Weights of a small GPT-style language model, trained from scratch on English Wikipedia: 4 heads of 64.
Each number is 50 + 10 x the weight over its row's rms, rounded and kept within 0 to 99. Layers, rows and columns count from 0. The size before them is the row's rms in percent of the matrix's.

# up: layer 2 MLP up, 1024x256, rms 0.124, rows 545-548, columns 0-255
# down: layer 2 MLP down (transposed), 1024x256, rms 0.0293, rows 545-548, columns 0-255
# gate: layer 2 MLP gate, 1024x256, rms 0.129, rows 546-549, columns 0-255
up545 091:48 37 57 61 48 46 47 52 69 47 48 62 52 64 47 46 50 45 61 51 35 58 64 56 50 60 49 46 68 52 49 36 67 54 58 44 56 38 51 44 62 56 52 61 41 75 51 48 60 61 47 51 49 55 41 50 42 53 51 63 47 65 68 61 55 58 34 75 41 45 45 45 38 38 65 42 58 33 52 43 53 64 47 49 32 40 55 43 59 42 46 61 60 42 35 61 46 41 52 46 52 53 43 35 48 48 42 49 50 49 67 44 50 25 64 48 71 54 59 41 67 53 41 43 46 49 43 53 61 37 62 52 68 36 28 59 44 49 53 53 36 43 65 51 35 25 34 50 59 61 37 63 38 56 49 38 57 51 34 50 61 41 52 50 40 55 42 44 62 38 55 50 47 55 45 64 70 50 68 40 48 47 42 52 50 58 37 64 51 44 31 57 57 63 39 59 56 45 32 34 51 61 47 30 53 49 37 46 57 38 51 48 55 36 48 40 48 40 58 45 52 59 67 60 29 34 50 52 36 35 47 52 65 60 34 46 63 37 67 50 58 31 51 59 60 49 54 64 47 51 54 67 52 45 44 68
down545 096:51 48 61 59 67 54 50 51 36 53 46 62 51 62 54 51 62 56 58 43 43 57 45 58 65 52 57 51 73 53 56 54 41 34 52 50 69 41 46 51 50 64 38 63 48 56 58 42 46 55 60 55 42 52 42 48 51 52 30 57 44 65 57 50 43 60 46 63 52 50 33 40 51 50 47 62 58 42 44 61 51 52 54 65 40 36 46 52 52 57 52 62 57 43 42 63 57 36 34 63 42 37 65 47 50 65 44 72 28 58 64 39 51 36 54 51 63 52 53 54 63 40 46 49 43 41 61 57 62 47 68 50 49 48 53 54 43 45 52 43 44 57 49 49 60 47 43 57 54 52 47 78 52 26 44 47 52 56 39 54 51 32 54 41 49 34 36 51 52 46 59 50 42 60 80 66 42 55 37 44 62 52 72 53 50 46 52 47 58 37 48 67 38 71 59 44 48 60 43 36 53 61 34 58 55 46 26 61 49 48 58 62 45 43 59 35 48 37 75 58 34 57 46 52 42 42 50 62 33 61 55 59 54 44 28 52 70 64 76 56 58 53 48 47 59 41 50 40 49 61 61 56 40 21 54 50
gate546 111:46 45 61 55 60 63 44 47 35 60 47 55 41 68 42 38 37 42 61 65 46 60 41 33 62 35 56 76 56 51 45 57 68 54 50 34 65 48 51 27 65 35 48 44 58 56 66 29 37 34 48 44 61 57 47 54 47 65 64 68 47 57 30 44 64 62 43 51 39 55 44 39 47 50 60 49 40 48 44 59 52 63 57 64 53 57 51 58 66 58 54 34 37 57 46 46 41 54 39 43 39 46 39 52 49 55 49 46 70 36 37 35 61 66 60 57 38 46 60 44 45 38 60 53 62 49 53 68 55 53 50 41 61 55 71 44 64 38 54 37 54 41 56 51 51 45 41 45 43 57 55 43 57 66 61 59 62 25 60 38 61 30 67 51 40 44 57 32 60 62 42 47 35 49 48 47 45 48 40 42 53 52 54 66 59 61 40 53 38 38 51 47 47 49 47 48 38 59 45 54 37 56 59 41 50 32 41 55 46 51 47 50 64 42 54 51 45 46 56 47 54 47 60 40 44 33 43 48 32 46 54 51 39 34 61 65 63 34 64 52 42 54 36 51 57 44 36 47 29 55 51 58 59 33 47 34
up546 109:49 58 42 50 36 50 54 47 49 53 46 40 51 58 44 57 41 48 61 49 52 51 40 58 49 48 41 57 51 55 37 54 51 48 60 54 46 48 47 45 34 53 45 53 57 51 44 54 57 55 65 57 48 42 69 62 47 52 63 31 56 60 37 42 16 47 48 63 47 40 47 60 64 49 62 55 71 40 54 59 59 40 60 50 51 44 54 65 52 58 51 58 37 38 58 54 65 49 39 42 54 44 49 44 48 44 62 53 41 57 61 59 59 53 55 41 30 51 55 59 51 69 58 35 52 57 46 33 56 42 35 41 56 56 39 54 65 54 62 64 56 58 49 39 49 47 65 57 37 37 48 50 59 32 69 47 67 54 60 46 36 34 66 37 60 55 44 53 72 54 51 62 55 67 56 57 46 46 50 46 72 50 56 61 51 54 45 59 30 52 60 48 56 68 52 60 45 57 69 44 41 28 54 76 48 44 63 34 60 56 60 35 53 28 31 40 43 37 68 54 48 42 36 41 62 64 31 59 47 43 40 29 34 58 62 47 63 60 52 29 51 64 43 44 53 38 38 56 49 55 59 53 38 39 45 66
down546 107:47 46 39 47 50 70 57 40 44 76 52 47 38 55 48 59 48 49 59 45 57 27 63 46 66 45 45 56 48 52 72 59 65 62 39 42 71 58 44 44 59 53 40 31 57 45 37 42 52 44 50 37 50 40 67 74 36 36 71 47 35 57 41 47 60 32 42 48 52 58 36 34 58 49 59 59 51 50 50 43 52 54 55 47 40 53 46 67 40 55 58 48 46 52 54 56 44 54 40 35 47 57 44 54 52 56 44 50 61 37 38 54 52 43 68 46 52 46 65 37 42 42 39 62 77 51 42 60 52 43 58 47 60 54 53 51 44 53 54 56 59 54 42 57 45 36 34 38 55 60 59 44 44 47 61 43 54 48 54 44 55 57 46 43 35 74 58 50 62 60 35 44 60 55 45 40 45 35 42 47 37 33 62 43 45 46 34 33 53 61 67 59 60 63 33 48 48 58 37 52 30 49 46 50 38 45 38 44 61 63 54 46 56 40 53 48 50 58 64 46 51 63 46 30 47 39 38 45 50 59 47 47 33 60 41 54 54 29 42 76 49 50 55 40 49 70 39 55 40 50 68 74 65 38 46 56
gate547 104:50 25 49 59 47 61 44 63 40 45 40 46 71 51 55 53 54 62 63 54 49 45 61 58 50 64 55 39 49 63 45 19 52 47 62 47 24 52 40 52 46 48 54 53 38 41 51 48 55 54 59 50 55 63 46 63 52 47 55 70 37 58 70 36 65 47 54 61 51 45 56 58 57 50 71 60 43 58 52 49 38 43 47 56 54 54 49 47 65 55 62 61 61 50 55 57 55 45 38 66 52 42 33 33 46 53 56 35 40 65 31 50 55 48 45 49 60 56 53 45 44 64 54 58 27 48 55 46 36 47 23 37 53 69 55 51 40 57 60 38 72 45 56 53 40 68 38 66 56 62 43 41 58 67 49 49 47 43 46 46 41 53 26 49 24 54 58 46 44 41 61 35 39 59 32 46 56 39 52 64 28 46 34 46 50 59 65 42 49 43 36 41 58 30 47 31 59 37 44 52 59 49 53 41 51 42 61 51 56 50 51 62 44 53 40 44 57 37 48 39 50 69 43 44 46 55 42 57 66 57 53 38 40 58 66 52 65 54 70 59 46 46 46 57 57 49 43 53 54 67 46 55 45 43 57 53
up547 110:49 83 54 43 47 38 58 47 59 59 50 38 44 47 30 44 45 41 44 42 69 42 37 47 66 42 48 62 57 45 54 61 42 54 36 39 59 44 56 38 53 54 43 31 66 37 55 51 35 42 58 54 35 42 42 54 70 58 49 50 62 40 46 48 44 54 61 53 51 32 42 43 38 51 41 54 57 51 62 41 57 39 45 43 57 44 44 41 37 49 59 45 32 65 66 59 53 49 58 51 50 32 62 71 31 51 44 63 55 58 60 53 37 40 38 40 46 47 51 51 33 50 61 52 54 62 43 57 65 54 55 66 49 51 43 58 53 48 56 67 49 57 32 38 54 55 54 43 52 31 57 71 54 26 53 47 38 65 49 59 62 55 60 62 65 31 51 57 68 57 27 58 54 46 52 56 53 74 48 33 63 39 62 70 50 46 36 55 52 52 70 64 38 57 63 52 46 65 56 51 41 59 47 52 56 56 45 43 41 51 56 35 52 38 44 50 42 43 57 49 31 51 52 42 53 57 49 53 33 51 52 58 55 42 46 56 36 62 41 56 55 56 43 34 35 43 76 43 41 49 46 62 35 42 48 49
down547 108:54 27 30 52 42 60 34 59 57 61 51 55 55 56 57 52 46 49 53 47 34 51 62 41 32 54 45 35 46 61 28 34 44 56 45 52 21 44 53 53 39 39 52 50 29 65 54 46 67 50 68 36 57 61 58 56 44 56 38 56 57 58 57 49 60 44 43 59 45 61 49 62 56 58 56 36 48 54 45 41 46 35 54 65 40 62 43 46 46 43 59 52 64 41 44 40 58 57 45 58 50 57 47 27 59 64 54 50 54 43 43 42 41 62 51 70 51 52 34 68 41 52 51 48 54 45 51 57 47 70 49 21 58 64 53 53 52 47 43 44 60 30 53 60 45 47 49 58 56 51 47 33 59 44 56 43 53 50 35 54 49 48 53 46 46 42 53 57 43 42 62 52 49 66 64 46 55 50 35 69 45 62 47 51 61 51 52 45 60 66 46 63 55 44 34 46 61 53 51 46 46 50 40 39 63 32 58 49 66 62 41 63 31 66 62 43 61 57 52 37 44 27 52 53 60 53 56 46 44 31 62 42 27 41 40 51 63 48 57 39 49 47 67 38 56 41 47 52 57 45 63 20 64 34 65 53
gate548 069:50 44 39 44 59 58 49 58 42 40 43 54 59 54 65 54 46 47 44 58 43 71 39 38 54 54 51 55 33 54 54 57 64 51 62 36 59 59 33 43 44 30 53 62 41 41 67 63 37 44 53 51 57 42 47 65 44 58 49 40 54 39 62 57 55 63 47 58 36 46 57 56 55 38 51 63 52 31 57 70 49 37 46 45 63 58 44 57 54 47 65 64 48 61 51 53 66 60 53 46 47 57 44 33 48 44 58 54 36 44 63 44 34 74 54 65 56 73 34 44 47 45 44 39 38 32 56 34 56 56 49 45 36 59 31 33 58 41 51 43 48 49 56 50 44 41 65 49 48 48 38 57 63 38 50 35 40 31 63 54 27 38 66 71 42 74 44 54 47 53 67 48 48 48 68 46 52 48 59 53 52 40 60 61 51 44 50 37 39 39 59 48 44 49 48 44 43 54 45 62 37 54 57 52 33 37 55 42 54 53 54 28 42 48 48 62 48 45 73 48 61 56 44 49 51 37 58 52 46 40 66 51 60 58 67 57 43 53 55 51 52 39 46 33 61 51 27 53 67 38 61 49 35 62 67 58
up548 078:55 53 53 59 48 42 45 55 67 48 51 67 46 19 54 53 46 47 42 49 68 20 53 60 44 59 52 35 47 62 61 57 29 60 54 46 54 55 63 60 56 71 50 38 42 62 55 57 65 53 50 31 36 38 69 46 48 43 65 63 60 69 50 49 50 33 52 39 50 54 62 46 41 38 59 39 41 29 60 51 50 44 60 44 48 54 59 59 38 53 31 43 53 40 43 65 45 47 65 58 40 55 62 47 53 31 44 47 48 71 48 44 73 41 40 47 65 48 46 57 58 59 46 56 62 47 34 48 47 45 44 64 61 43 48 49 44 55 44 67 58 58 54 57 61 43 42 57 41 42 53 60 47 41 45 60 54 37 49 38 35 47 38 50 37 30 36 53 52 41 58 49 42 40 51 65 48 52 62 45 43 31 49 48 54 58 40 61 47 53 63 51 31 49 59 51 56 45 53 43 53 49 49 45 47 40 65 52 64 36 51 62 46 56 53 38 46 30 34 46 53 39 45 64 44 72 54 55 41 67 54 60 52 64 51 40 48 45 30 66 57 48 58 60 30 68 66 43 50 40 64 43 61 63 48 38
down548 078:60 49 36 57 50 59 40 43 45 45 45 47 64 60 51 53 51 53 55 50 36 38 69 40 57 59 41 42 39 45 45 46 52 31 53 58 59 61 53 40 43 41 52 47 60 53 56 70 40 45 74 58 53 49 67 47 46 37 43 39 44 43 41 56 68 65 46 52 49 47 40 66 59 54 66 46 55 58 42 53 40 47 44 51 59 53 55 47 66 34 64 66 70 52 46 28 35 59 51 52 42 38 30 42 61 58 52 58 47 56 69 51 33 45 60 52 47 48 50 65 37 56 36 51 36 65 61 50 49 39 60 49 54 66 47 53 71 49 53 27 53 42 50 29 51 56 54 40 53 49 61 51 43 24 49 55 48 54 51 49 56 44 57 46 62 58 55 54 44 46 55 63 40 67 39 56 46 47 50 56 40 50 38 40 39 47 42 47 47 52 52 51 60 50 63 49 36 44 41 39 42 49 49 45 66 56 60 60 50 59 41 55 49 59 71 32 51 62 41 55 66 45 53 46 51 27 61 54 31 41 67 53 45 31 46 61 45 58 65 33 84 59 73 29 47 48 58 60 43 49 60 41 39 35 57 62
gate549 121:71 37 40 39 43 38 58 49 70 45 55 57 69 64 42 56 42 58 54 52 61 60 57 51 50 51 43 41 40 64 58 27 51 51 50 50 60 40 51 53 51 54 50 46 55 41 55 56 64 64 59 43 40 55 48 52 45 50 51 60 19 46 41 35 48 48 55 54 44 46 61 55 54 46 39 72 62 49 43 46 47 62 56 52 30 26 58 47 45 51 57 54 52 48 49 45 56 42 50 55 75 63 53 49 53 56 40 49 60 56 58 58 61 49 66 27 61 55 50 69 65 53 69 49 38 42 45 36 58 56 68 63 53 38 57 45 66 54 54 73 44 58 51 45 53 60 49 30 51 50 49 24 49 45 42 39 62 57 64 49 55 38 48 37 50 63 67 47 55 46 62 44 60 45 59 55 40 61 39 44 45 50 56 54 33 58 43 68 68 52 44 59 62 47 48 39 53 74 53 58 35 53 46 47 71 52 50 46 66 40 42 40 57 53 59 58 56 73 46 65 68 39 50 49 60 63 50 44 69 35 64 60 50 42 52 46 51 63 41 37 73 53 37 44 42 51 54 50 47 62 36 61 42 46 57 52